From a checkpoint of a small transformer trained on Wikipedia.
Size: width 160, 2 heads of 64, MLP 640 squared ReLU, vocabulary 2048, 4.12M parameters.
Architecture: LayerNorm before and after each block, rotary positions, biases, untied embeddings, local attention windows, capped logits.
Training: a variant of Muon for these matrices, 11591 steps.
Each number is 128 + 24 x the weight over the matrix's rms, rounded and kept within 0 to 255. Layers, rows and columns count from 0. Numbers have three digits each.

# layer 9 MLP up, 640x160, rms 0.115, rows 318-358, columns 0-79
137109124140105122097119119090116144147121137170172160098156124111114134121145106115156124170117112116098082143108102119165144104131102163147129112093129092119157071114134103108137144102166106128131153152137102110134131172117135110134128099
129156134165152179149151171166119128169177074136146145135132121091099126163085100137100108094131115143111152113124127155096125145128127121148119160198081143152137154151109131131107115145138161136098135134132127136122106125169107154114085105
120133152114107115170096063136167118125111079163100106113151154126105140109112127109136172145117131109144106124129169151085151147140114110138146126136130119165132112160144142155130134106160147127099126144101103125138116144125161128133130135
125140129062165112102151124130080131169094154149117132099117113118097124136161159101149114154127134139144122123096138110061071119096126138105126126100179106119112125098115168137162148111099173121172117153133128129154098111123134103083137118
148195122169130122117108180139053098111133111097180173170095147082143115156144123152122127123101113093103124136158115138132160093133131138183120128162122131086132146104131154137131137093118091126121116139100171121106067119107086089127124103
148167117110176163082137142151129155137138141154107146091111146103183134095100174084132130129144123117127134086115138122138111132151158119149104097141153128116131163112122110122121124158089171151158104110114094145127124123115168107127137154
064146111116131149174140127116113105087122136141155160113130112100140126157138126131170148141149132139154111098118147074120089101116132109117138145106087151138091077113097122111109102106153120122128131142114136159147127125095135113126066141
153134123093095093135145112127140160105156084113112122107129143155158101099131126110117121114131098168126156155137136099106122157157151124160124119179135118117192127121143100079131110133109141173076095119127157137137121116128142125125138091
133137143118120132130101171135131119164127105099106107179103145166108112129132113170146142113134117108101136139141132165146086169102121094093137121123130132138139127139116119142160142140127149144089111162101146104137112142103138134125108100
121119140101112130137110118158108092099123167134166144151121153112131132125130080107149114119146083119121126127158163091154133106158099084142147089116121108143107104121090134145143146186157091095187106134107177136085141118126138101132134141
140104142171121137104120117114120132118142097121128139136093096146146111123099080149129117135187152117132115139165117132138127097120139095106115141146140093134102141113126131126147123137146142124141125123105110114121120093153162155112119124
146113129121141167125122116113141140109141113128132129125152160107125107132125147127169128134144146101103087135103126105116126153140142146138195149148145138109131137136127129141176115150145142107107130123110123105088098111098144138164124171
138151146101121108116107157115133112122128137131090145110105174097139068173076119155149138139137110112123138149119112131129114143114076133152142131159142131145148132149106135118151089122122134106167120128152100134091128130145141081082136107
142118144103122149106109135129127169127118120106119157114098123120133111134090108094114113171133110104122151126130087153184125184105072111134140105080126115164131097113147121129151121123103129128131106160128144126106101131137111161133115119
115122126183143132159166116148128104139130157075149139097104109105138111171170117078153128141129135127141134143143164127088141142170125127117085122145091127130121141133122132143109102128132109126105091146140106120123146120155163116123102126
137116121088096086158132150164102141105104149150118135154145081128164139124116115069140125103102139183109149154119149154119141120107149113128115135145130141130140145159140101110107152133104109173142120120114181106135084149086118088174165149
102132075158120162120136138153131096132100124142145146092165139134107179132135091081093115089132133102106111138146123147129121135104111145125116142153119133114097151134069136142149093158134121137122096119140136121121130096100125139102146138
129162104151131128095116101125141157108100122136108134103114156143122135161133146127138091130153134080114162132092107110128177107131086095125128147128150167129149143115148101179166129120096145129118122075172104141135154119093127123120134133
142102110105144107112105147133142094152094113130157136146147155147161141164116154137103159118093158147098155133170117137101148119134125137134112160137127123125130120124134113105080085161102139122143149195137084117151132124127130121118148119
116151143173153137128118096120170137141158101131108107156125167160128092147118122128101151117125162122168125146115122116121161161150143125152143119093178137105152155100087150135150105100148077130106120121146114166137102114125153122112119161
154128109149152152142109158143102103136179180141150099138139151110112131152119171134131120074136111094107101087144151143120113108130083099134137178134177139170148141127103129122130077133149121135131137136103169150079133133111173088187134098
115119117130110117127129161157120119081113145113134133143157102142128104134150135144103130134138132121120164140117123133141143114143108119160125140156137103113118138113124081151112150123115135121104098113142101116098094176174155159133162106
143144123125132131128121119117138152126165149158117105117127123092122118137131110113104168134158108111134148118130122141132127100092142112106158136125153117148121097121152095129104115109114085126117131171138123120163119148135109140136122098
144127134139129080102125137129129138148131113173141103170148119153134106113090134146104124108150138120132083091122105128133162117122119160158149136135152050142129079170120157123169127154168150177095131153121106190163159143115098088135160149
111163154137119171145119121102120136153150090121161150110135152121115129120137156133135150154109137101115080109161140159115133119131185141147104094154184114145126121125131127167087122140094125136125123142132142142107111166155100141185088109
123114139115146114138123133131138119100095163117132110139118140116100150105158123115134131094128108161136099111130102122159135139144118113088120123115133097165080094128155068080100092147165093182125181122083104164139117114164149101113179131
146138086112150116153150151123111130143088072089122164111135124122171114166089122131093128144097114091175099091114136113128124142197108091145168155145117113124142115117139142128133149115099108138123161131102150130099118085109093091119146111
170130105087124109139110096147100128140154151149119160123109134155150122122149116129094151105169123145116130115084157093103119165102146155134146106163138116153122157169125104146134112119121147147143107134140145132071109098126097119159137143
182159127090122140124196112137115161164145132113092139084122149109154134164106103101101097122096105103155118143152147148122119135108150127106132132121108165192125135160087124112123133153122120155126159144126126125116105103074132090144167117
154116117133154134127151139122130102139126158135091112116136097136124120116098109110082116162123131142087115090139134099165153151175101122139134103152096149125155140090130111142119109108136144120126110154092168171123165128086149170130164187
105123109163121148139130116161135161147130153107122108120107107147140114160121113105095119120086108146123121124110132124101146108094163106139118111078135131108100115108116137118097125129143140160144117167137148108122141108113156129114112159
112095091119108078153095109137141167111138123125115132109155129112108133105111111164091152142133128146149153104137132102158141140119136128142143102126151142098086103139169151123085119174133095130144117167074119114117102118133114130145161131
144212134158149111159119157107139108119122133150070112095114103090123190117110162139123136121131111117137122100121149139146122113111118099135107159141161107105173136137097141145100149143130104144103126100109161113140141141111086101063105168
118151131109112147087112137130132089133104113158169107162123131165136143163124109129131114164120123145085162157107170129111105133130074103133113098163084116157121127161155133121089137102154124089130164100180159166070138080115152138090135094
131124110139130125151125096105150145107147108131135151119149140087128144118121144149098171169131130154114113090140097144116136130146152135154142150133136093166129118129133110137132102153099111117147143151101145096134162103128106085106149106
137108175147154152122081157117120131117106124140104108148154104104161138133131145144126150144146129115133161181145114136139146128168128129140108143096153155120164134086146118115137092123133137135121113121157086141134141138113155157150168138
122103099128139127095159118127094112146155111149119142133128134161134146090133124111123156107088115158150128126086151109120145115118135127147138155116146131107112111161108104132091107127110126162097117145163136162146134171157128121117158175
111195133140099144109119176085088134145103151118116112138142103099137123163119104144101125129131106103126152138158133092115137135108107122123119168165108092151115148127155141138135126140154127150126113110121161117122136156137110140138138124
138107125136171145130132160128126097177119104122121135098132158084118132129144114080132109143133110131140118117112116129149137110145150104154165112167149135122123133093096145093171088148122135133107141081150161132130179128143139149110119120
145148084120129083123150113179129113111153194130138157118116105185156126119116122131145155151181156185106103132104100150177157158175080113097114152093131134116118112104139129105129112113120157135155084105128116126154152119109142130168105158
174133130129157113148125105146150117113116146124107141116156127120159119148169156119109100129101117116110146079141130104139095171124139118122114135126111100141150152131151102144158173127170121192173109117140148114125131172164127147119139164
# layer 9 MLP down (transposed), 640x160, rms 0.146, rows 318-357, columns 0-79
127127167130139101113138099143190129119138105091136134087121120126137093147157112105134130093122130143116138135101117163141148125132120130085146142170102138086103097123194108123093116128117115105091113136120138146098125176116185085123120114
115108145128170118119152120093126107127142062114156182125132116128145106118114123133126110113130145126133141131124184148150118136146169138132130113114125132131093087180135118099107131120135100141134120134114145137136110124126138130092131126
131119078116100155135139116131080118155136108117126133176131130132131107147152153110115144102130114119137130110130136132137131124141118120093117110146125121133108148123116127090137101096123101156109102099137112125133117108134131117102118140
153127123105155092124144097094083129160120154172126131157122113122100150080098123125137131147161111115097162136093143140076127131155149102182102132155114126114086171083145127155129091123147133131107182144112096137152096076144141082122120114
114180109128164120128115166084117149132116091089125148117130126138168117102129122150134200177128152138154106163158148092110113102117154119097135138117119120126148122109114093142112123179124133132097122124102123116136117119110152111123142109
160129123106169128112136119150149161117159148129135110122102151111148117112135158150152106107099148157089182129110124102118129120134193127121090145096139145100132121127129115154178123129160172122092120108160146125141110137136135125130132142
141143150166161143090114127136164125146122169114104149141113106205157130161155165123127108124160114117120125171092105132154092142096120152150141119127140106120144156122110095113104142097097140109171121132111133132131097144093127132107162119
152105171168137153114098153124110152112125107126139121161141128126124107143105108128173111099139150124141081104121104104110142082128180148102089132123110147139116156103108139153101157121144099124160141148144166143088158104103143119071136127
187088138150121128150088124147123110094124164097134118108143103110152121111166135132125111105110083147146120116152147141123110133139119150174181121100124151172130150158111109122124136121158145140159172126145155135092132114192147150134126132
123134133143186158130127085181128154113103144109132119105127125167123144177097134127138113152097118117133097133133081135122144124092167134117121154126155134114101122160141122105121120144146129146123168099105108162173109120118186105125130124
169133137101175118130156112170156146121139113101130092112142147103142144113143139115159138150120151096090097151111143077125135169160137194118163108097107148108155088143139108135109138130136145094087132122128111118107099122141170078095114100
097145147169142169094135130103096144086123140101156144122097120118111123110115169093138130131125100139106103103178163181114119094134148115151123127117127124156135146158108134122135094104126128150078122147088143134140129105109156091128102143
112141107123121134139154131125109130108113146184116115134175163141116106160113116092135122125135120132111096142176116134132057159158095140071109134142132113102134168115102163128160153153103133100134100124134140131099116145120143105117112122
139139127110150156147145088100153157119138156143114113155149094124115128121076141106107157085133160154107151137172079119095113108127108118130117148158095163113113144147151165119133174105155121157159104095128120136109125128138149099133083124
157102082160122136109158108104161166107103130145111154135118142153133146081109129150099141128145133135132134147074154091102137115140100125100108133156100136127113134134172112155111180167124113130174121110140111153118111120170115140137105143
109111135167164118145091113122139143114098144176168128156101103104098120115172130114147196160110137128104147111134157135155148115106133112110138128108095128117136112128107087124151112110125118140115110108108078140116120163137138134094123086
153128175159148125101092159100151150116118130116131119126123142089158157132128103152140137130097085114108119106115159133102169084189086162154121072138073099094160128132138114102137108143122142104147137109112131090155091139134118146139122151
140095125119128119124084140129126151111118106159153112112104090168102126128145094120095153117150141166134082115115153206138120155124160150108103162145148116156121131121106155125114146117125156154151120121107118154140144128158120104132084110
136112147139116127119102111127104168088123122141079140117112098139152169123127107092121128086150153121185154147095134166129112116110155151170132120128139102146162128105123134142140133153175129120135155097117144097148111135129122120172097177
147105106152102106129130142147129113132099127151151076160122127125105159108093140112169130144123119142108110190128132139152132158103146120155105127123146159132124093118161093105116127133087101170122120124154092160098174101139163096122109116
129104156142120127130154165158118151108148090121121114094107148100126098121110123141136154106126151158070107153152162116103171166135114108165122127089156100111098113109147143130142154144144134138105157125117136115137129122159124082142138060
150138129119133129107145118116152136147085152155130157143105094119117121218126126119140121133139126084135069118146089133105138113143169118145129136133133097141111125093132146101136148148132144155078134153118164117131127130108140115111116098
112136115139080113096159113089114134169117144100122144175124107127107152136153122154107165149107103144117132137114119118074130119107098171130122083134160131138142147125113121147114131113127121134140164105113130161136095160158166128153087132
102162126091141106118149121143080128139140151129131130092136097136122149152108152077124109132125118152080157101097160106129104107111128128137097089143137106166130158190123114106090125124150183115128139125100122110112135124143103123106147112
120114159129102147116144126120118118122097092159148124124142130098140151120119124166081096094146129164178107133130120104118143136096140154119152155128142140113096120193119112118124135131088128142122133143136148139138139141174092119065149115
156147168132131128121160144132169130134120112124146133128165161137114096107144147138106143110121133144145135114117120133138156099092100163140132119159097099130136173178166101125099147106150131101090115130146111164101115124126118125140141155
106114117141152120169104119108101173118115121115119139127106130162100132157111111125123110167152090125119108101122129134168128163101140116107110104168112155131159123109114120138081151084078134091147117166140155153176119113115098122130115171
136117138147120133115138090122125135155086099137121093109155122143137123114133085111103125120162130092109144108165144169138152149110120156110114090094131109149165139148075145087132149100097080153134131122117121139140118138197152100131120156
145109114117083129128117139163096170141123124202172121162144149115113118128149114120135144144149117117107144092135129131131116103145155109116106155137124168153129123118152163163151131161108134095095142128122122138065148114125158117150108161
098151120153131165138093069120122138136155154114152162173141148114135124161169149153118129132120108103104153135155123120118101129091122138098087174141171142126125135147141128107147105100155154082159141169161115099107126103137119125095171106
170140143111106120123131135075152105116137115145163094142112129158146136120119118122086132132123136129127109144139121169150107124126161126136138168146051099131104127100097128134111122121120140133129148135168133137143102112125135156098169168
164126128140155136108133171107086116111144106115127135194142133160101112102142160097146118118092112133098119126098120145161135152143131124108100076120114080142142136140106124128133140119151145101145161110127164128104112122152132087132092085
129140136106107132104139120161096111153147125163113161161176138079113123104120114144136124140116138154109129155119105093115123178138140100116166111126153121134138114128124097151121089112084133134097103131112141133106154155131111167168128115
190129135120160131078102119137144106129095108162082112113128139121163164128100131135086134144125103123121183137162151139117103176111144103154114132168100131133165139100138096089091113121138143089118125169140134127112100145170156143117109084
118169118112143126135111161104164142124105104121114092148174125137148103139138152144132154140143123134105102181104142137154153144144145108107173125112119160109147101171135124138129160125171161128098103144114120107137082096112124146111124124
104114136150122118141148121144147113164140153127142109113159144186132132125116120151099088154126120109158097094123159135127112129125094069137155157164101147146143136129131098136126138116120168100130116058140148136106143119079087128115147051
115161130101115127159122119132137160101097150102118110121159134125091146147147131137137131116155121074100131133086090162134134163151169121126109130134103112150155116128143142107114128137122118105153137135082128176152143095110139105126141111
158105113116130136158143122134110165171102134099117155168087139150109127196126123157167110178108161103099129136167107134114125074148138104126131101111125107122085109117112132154158109102110163114121140115080198118144113112155080090131115133
171144147108146108105097109119153121129175109120156129122139093124170148087129119125122131144128127184140131166125149122137155172152170159122102128126118126123163084104155107150120109092117155122104137126125097141188096101118138162131154148
125153166133151116131134115158087123143075122106125140159149073128134165144147147149127096137150141167138114161134121084138146120118175117146152109060107107152113132155134112112134125092110129138141138129164106144133144087146123116153081107